config.toml
n_kv_head = 1
head_dim = 32
norm = "layernorm"
tie_embeddings = true
parallel_block = false
init_std_qkv = 0.0256
init_std_o = 0.00484
beta1 = 0.9
decay_fraction = 0.685
Each number is 500 + 50 x the weight over its row's rms, rounded and kept within 0 to 999. Layers, rows and columns count from 0. Numbers have three digits each. The size before them is the row's rms in percent of the matrix's.

# o: layer 11 attention output (transposed), 192x96, rms 0.158, rows 23-31,55-63,87-95,119-127,151-159,182-191, columns 0-95
# v: layer 11 attention value, 32x96, rms 0.142, rows 23-31, columns 0-95
o182 099:547520618508481456481480535577505502511417528390464474455525511457574432498516499506501451515564547466498507497417441493497574535492467471576468496485525642569507582510403498475565486560513454579492414527575482450536504506492459433544468512561494539494572423501598497510487396409487494411
v23 107:469556523439436625495525497525523478499478333510545469451542454526525439527449476453446504468471489461519572439479529469567555452500542512437447500623535479543480575494526536478498487488512561508396467483546420501646500470509634568531499467428515447543497448442510524497442463513549515535
o23 118:428476495548494492486478585431453479404503456374402489489628486456532568577513488521479490506446509542413462465505489470513446524562532582462504520487579413546477472576455527524530556466536434522552476428547562470551517536509383518518553535587473510577513546439570581449473445475492499483
o55 101:538481462470486543524455432518510415491495523479528482522522596457443538460473450473554487529553484550693487551497495504514496504497597551501503408422391610473489498431369459493492583466512523461508484534516501564442473513566410483542475521558522529434493496523466463421495567548477563558
o87 091:537523454592419464547511364461473570528531551445496479470537510567509477443462605510582504519583529413489510571470426506505445460498441396514470515400487518486583476512507451435537510522494550498550564561397566503498525533550502428474467492546441460464518580570451503563565549561503456470
o119 100:528528509537547449498476555518429517451435549500438566578476507509446409621499520457444494470460515483427440499564447511523458582599463519413556524602506426511487472546519563486558494431542448501598493470477572441476542552448532515450511419559511587496550477461513473559403524497509420421
o151 099:458518548499521465481451480581630435509532535509488542485454503395454522442515476545489531515408485472496467522474542519507463444489530404583555401494523535486439548575582483563402432508414475599510515450489545479496577416516521505572553406523551526445519569465456436564450541470557550485
o183 112:588444536532530492462503485536549451551528475569521546491568495477470500516460401541541464463488503567655462538526436437474503484434422552541452568508482410431460421361607496607535480557566540472459513490554475531452493395447474519546452490537513479505464475546481490468485533488478575462
v24 103:511559476511521650375483482519455500468395502423543458417537526468606498438452503618468492439501476441499526464497589530572562537521579441490510496536480514525470560532493501563555553547495542548446554529498426498547542466495550475506513481496432532461594427450488465512538387565489510462
o24 136:473529453520490505465522625403459482446453490434494502499518498470474618531545529506474513512448551511457453479457454498453469482486411635442467487499601511496488481480524430525541496494563438535578549459532511483588556505499424526491524497560522485552479553393537639421531432391517485560
o56 083:563524510476545406600456428496446467485503501542542495553509502466495538525445409479503478517487513496444594558435578493548521551494510454527489527539529575525534412415516467462450479536489525441499482549444444498480384574492404540444518566568508513504461488568488560435552545393448653474
o88 087:467440547489460426539388380479492496527596488546500461533477498634491461482500518449537567544614452517397531545516548415480547488539474487582442550506502554491569498556491553490441501505465433467504572554470432539390469490458578487538501525452456496480429543559471458553471592517536498514
o120 088:517555480581552477499529523530450532528440457463523489555506435503476605556543495429509457531536466534297506494519465499469519467581445573478469479491467443542514519573573524436500497487474506390643475448500509488560518515474429538479574490472583495533507489460510521436528526407498460394
o152 097:555503496474523533533470426510428539454525535517496549429466595471430443448441498481510524549638525445654470515481451513500459481476529543504575515477527484455482548598452394409514453547519527462496521463501536385455529455531467476499388494540508464535541578465629523520466487453544518514
o184 107:532462486421470478512511527470610475409536508464489521444577572554492481504515388511470487461412486501529384545589481570484510499491403473470492591606500433446503520444565487543517508547575563477460516562525432527397534360518496573519452527435498486533471491537528534494466572458494541506
v25 105:526542429492564530418533505509494592584507466434532499502571470457435464435576553505441427525489509498499478484512431428496405524529433515459466615439522494495565472492486524486560413574467507626510470377467502494505497500465540509461546512471555518513564473631533518438582607476498518465
o25 118:547550516550465536544394562463494526500517567626604534494479456505495514460557466490461537574535469492527449575513470450448487496533452401471451543576449511414597462456445470449540484486549469496469469623537447543587492499465557543523453439388461497407486496490576429514439497543517489467
o57 097:533491519533460418521374560412489514440432447569465456461545572510464439519495560467454431515499531409559497402500602540479512538476509459539578525527440534536526444524486479529510586412521583506537507465509558494493529410538488540501573515514400593527461496465453464602510488446598523512
o89 090:475573508500388453541539518468455434463446530509455515485463477533537587515424611513566497474524507573551566458471530538501522441402534524496540416474510528446441448501544488531495486540557485480525460598454436537505467417652513530534512562616525439468491469430481564460458484533476398546
o121 096:497490478485494504514433449430605469444481541515467440502520507546516487564535501554539552519539473427510438526495501534521574563415460423468499561518504507419558531444365473461514538399489403541397568584511495470425446545514475575591431572506457518516519517575530476559518521618460503504
o153 111:523493459559550478510468372434550501495549488395546434469512497458540607473439460411576411484509512593506467576575504496465579531549517527494466482465435477469459582537538507524462505526456399433550463478509488520569482589432463484469409542574516442569562510490583522469520463508510570550
o185 092:535477457483537552502530515587489510493545542474466579519469514489499378520365415572440552511404551543434492521544435557512461468551444473547524419520486473574453549509507413559457477521473484568453539456567551483538609516399531473557452424523513525545536549443512486491467450609449508468
v26 097:428412471572457510552535562449486512444549479527529467585548513456515497652470514451545523523477518505493573472524427502535512433477502512428447534574452513515587494446523468484534473499452427563562380408444505517480511501598488565515378513476489559494465470595451475474561601501529472471
o26 096:589515533520587501516457413555435523464464515640463507503501460476553393460426417480453539502525469513505496471505429458557522516613551419488497550506391455539548503498446579468532503502452546483461512547503601456472478436487535541497498476501470586498558450531559446513409494494559588409
o58 094:488523551472598458478476470495441514521558542424556512520430499571476447476477515477489459491553604521371552469486475493546543401508474502514630491478551531579474457504485622441472459526414586519447656488486525573503469500460462464468525534575475480442527504481509526477503424513486403504
o90 096:559603479484408494508492543519513470516509468487439513435492526524484506493588423533489531485491552400547421507476503539474428515532577612636498491402499491483424514500465417549464482441574586482605492461505439464505470490528471531407533445531513399520477538455513562480502507436545534610
o122 103:454563489382531515508497431581400473520574527519480582450484499419460475473439492503483467579533462493491485568510526510455417488565507485474526429442499467533498591411496520560521458526520507458514483526506584471542501456423485492524509397526502491483461541478659603549417525418522576574
o154 094:466497523482542474525408468520515449583492456517500468485533440571485580451592463390492462494446486493508451546571500455527496583592435415490478494526522537585489515508504550441501589482478437525522542485581428487493536639398474458554563506511464378561479471494496400474482523525539585513
o186 108:473415494542560483458461489531492487599426463540583469519529472459474463492406477585607551500448572566439497493465408430481521512399521527448528539548542462543504409524500530416449506532497487548404595532563572464570477485495499524531547518549561420535588465500519477527461403437468534514
v27 103:421451582543474518501488477510497507496419513550369515517555463440496560504563374539483612560527506479494528561462454525445494506401379569536528629456441516515523500442512494476507611519484499468559510460503466528424476496529580520505578557530531449556409475519440490502512420498496485469
o27 128:515488611376500501472510412512554462570535484627472560579452517509549405514450485515491398537509413497514516513552594555535542467515555407498562457491463512483453557472536579507511404513463567474450533520488514439420467482499467540439491475511482553461489418583429416482498540512560512531
o59 077:416523526546465524431430566538518589464487508442494464459406557564449490486557525493521600488553542532507525540443473472432538476593410530528499602550502456405545583570453529487459468519611422493390426506429545494488512489520528460501482499568437532515533488403527499500435543579494515482
o91 077:532515416560496520539504527496452448478476531399631481492558542503524513513497515480430455485471594476465432499565499458530455477581593532455432376557570506525521497523549520502509474532490449546431404530479536432567527435472466585534491444611528428513573465477522555487532497419418571476
o123 089:550486553455543525442448508478570561466494476455505474466446448506507412492483523537560509549400499426569443505535448512517507551487492471498587535532449487534534504509482475503492438466622558549412540616600525466417513456520524466564448504568405410449532520443501497542431502485459604616
o155 105:460487473482523501473490502484578479641573525546492490453511477436466614486430457561508437446502467580394546460473522420582468464527504425532440447470518589577473470586561487614510525493482381565608472479530406535515504492461473525546456506501565515445476508537532535523485466510543455485
o187 116:455522466499531480518519440472359540385549471565581471531433591512435516543538542571472469525587461491525499527486596549560540439501492565504534494481463436465438442495520479554433470434485557462525521480414539416571454579494494528443543491509558608421410475458459562499552557490500482500
v28 094:464434580576531524458541489443481486551537599576551427426440468559569459509504567351494485537516463538462494485486540438544508496475459556479622453544583492532412489476510513541485597520445538457570451558496552515513612535534431521496539494465384497488479524473513463567543533493447505540
o28 115:534476452488439468478528552464421498560477464524483480460516464472504488465503564555595550438514503586531589401539438482533513429448503588575413492487521540454479489586485506499557446612523503444479511433435536546548381526540563449551526436486469496476386571506446609513482502516516577469
o60 088:490553542524502460500448471510549477522648570440541594456448483459540509464522524513493410469567486551431564524459460528547511480499477403561503564529404504402470466461604518464522417559415482473480541496502499501510457502462484491511509502529502499497510449636467488419525529651574448479
o92 090:528530480457544558573530522508455410479505488433344568589479526536479577500570451573501575558577527453502534537482565542481553525483502431529477533480407456481617491464422534416426564382531456464515477440508473462527480564482509481509474517450581482529571480539497457456469499511537451432
o124 096:464518462485519519530528440579492515467526447433542465435503498457493540455423491565593467499543526581564540511559412546474453456517505563510499433445426609590455570577516474590532475573517490501504568412465520586458484381444579523465404485518527463442475471474475571506471537507430551473
o156 108:469493493443453393481472597527429541408472435472457462558536556517421353597511432548430560494541497449443456470491514514502478542458486547516535569522537534542499424496469434537627467497594584481459540506449494477497498501570474495549539520533540569492456474424497571480569568554478469503
o188 092:485490465528549532535451515477544465496476572553527528515504425512479486545493467465515476433463461480379467501610447469458554497472476557364431507489494502509511491605568572465518545474517519538426511558584570567470556399362415544505522557577505529507546613428477467496449486547492490493
v29 100:476545548496413462556442456527511458516488443538528486509570484550461521535418496528455556463501574501512500567538489519506403512542567493605380511501450480472594436507494482548459513487580453539511553442511457445569482469537617547479588549450439532424453462570398567482439513480405501562
o29 086:469519585497574517499475401538566525407528489397497491535506489570501447497505395506459462524516464403432473528500566579496517580577499456422542555539503502523526543493459519490425541397500495577479536561571503475393561494518399526482461540553506519534601419509510415492536542499412493475
o61 091:571467492541485556492560502474451467424417538479514446478504485430561543578456482532475548462466493601444492417486522414580562462496512651467422507510497489557463501464429449530491502527612578552416456424550526491500551510518554459506471379497564451572451509456505518537450571471489552481
o93 094:589485474508461481488579474513511578480495455491550492411472469385495488473529538487509507466469514484555502462461473520459525473475584516449527496467529555536372519590501507533601439596412647485480468441429506591505485541429421470450443494527540460564493610460504525549529542435535569492
o125 089:523528556424576463501463557466503483506559557532442545537487525556502415505623474532521428532536486477344480534487487511490560549506505436474548530472556497541505504421483561457473502392432407444464465602481517454480495593516409568500511511476419610521535517543535497405547445504519513465
o157 118:505495490507573566465497530544494510521581511497508632534438435534533534441562570434540489500405482504439579515542557526478579480497526449562478450478494600537522534472597504403443543463457452454568470525490519568496517374392404564474515473474483429528479520513556477439465466452502465419
o189 108:470540626530528414522492513490572422547492468501455450466461532428457464475471419562548494545496517597609475537544477478462504562489406614443501596592510458437487469425546481500523418589585462402464495476497484510565466514561493431539507436476546491437512469497563503512482512460490573505
v30 093:500523423511504567432445465564502429504554467471494413507509460475453524611534507469510472574547443488463484507545566475476403620579546555440538501525412506515454546414495437571522460520498630505478464485474510564525540508529469590537431634503480541494458389544475497463490494520540523553
o30 106:438534546421544453514512525523477568526528450518478468552490491529524472589503420601534499494421467505398541468501512546479508486547596506421470562507568403557454514550511500458502594408559398473607516522517557480461446574520432588502503467469440560503468516492490493438436480452533478375
o62 108:424559541429453478486479477513511550551480513507646576465436544448518472435432508489466484480567499578423588514477434576562549415454466460535518437482431532517524456541536473494538435506455485574472602490533538540504404534511571452424596495516525495415445558510470526435528470497546563437
o94 100:501511524358477472512535503453495533534475521480461498524449530494542521494542500499536524458439541373521474479525615477566581500494532475656456473481505456415524481548509515507419511432551438465503487475489332411488483595482595487493544518457533442469528573533556505474526540530511484589
o126 095:504472562535567546488498449491578529439529533546476502481525483454503515400496383543444471545509529553453504556479412586520473452561487552536427507466503519554502524396443546453518481544453414552568509501525544468527474477504533565499417433500513516373548547486591503538383518459491585383
o158 092:521488462484518557615555438483458535445488516531535494443479578522500495536554589534524433580627567470426489510459511422458530535417455423456546555583525473485488470558444465430502555488496432430480527534515518427521498517457510476413459567490511468630580489443591468481531483425499438530
o190 086:480550565533475426439510517440438400464447469513461472478556546552445546520527405539433493510514453520397392517596515521482562519542424554484600515531401542517440536542520568510506610543532444515451532493521525472474513380511464536532553481592501437566531485445549468491512584472475504454
v31 098:504535423581461514502455482514536456429572524586559448437486486399411503554503491579512486485564539478494496462497521618527528385455545537542487449596444481521489418476520516526487499404588463532571403469576471511468491532516550559408490390532447490532415453482509529531464504450531535500
o31 107:502505555406520479534555460552488587508523494487452470500532560478474521521448468434510456444497500498435502486512540448542545496602651398536552478477472478546476552624566537502530594435360543433502493488434501447530449546425426500524534528557463461485425540565476434506486485581499521463
o63 086:570497465456486517551454480478537507545448557536562545527425486520544516456544532480457528503510429590522423520451519518539469515451429463499362489579449514533474506491511458548514447578518428560522529509475451532423496542473571475445466545475496504398553472549386570464508486644420437608
o95 100:476458509456456441495536490421520593560455467501419472564553456544520489495624450506496562494478495459503557487592543441405600473512457525506456603516524388484574490530496511559453545486468494437465514548442500518557458573472487495494499551350446548480514545541451412512550490582556453518
o127 097:489516468445539465568483509530549483365508505490478545566512468544494472522420473500524523438436450479634407587552465513523424610507496482451594431511441477570446559575407577522505490507449466536482491457500591485466477444478582508462496466479500457487550528481502461531483504649485539445
o159 112:533551536478414525468466584582395498471452453645522522599452482465523473499455535476451444608472551446504517447504502561543422576491482370430513497463540508434572475437536474476495578498453511536475552516515545505491559483559422517523590483410520473499503487420492503469484585519562476486
o191 099:532483528493465513506559528500454459493420453508464541412601536434476572463457553527437527504549481584648456482470480506492539546501430560522444558464490419456501502444494524457506456620540523496447397500588485425499502478606431493576561524464552513460571408510535516488467435479507501419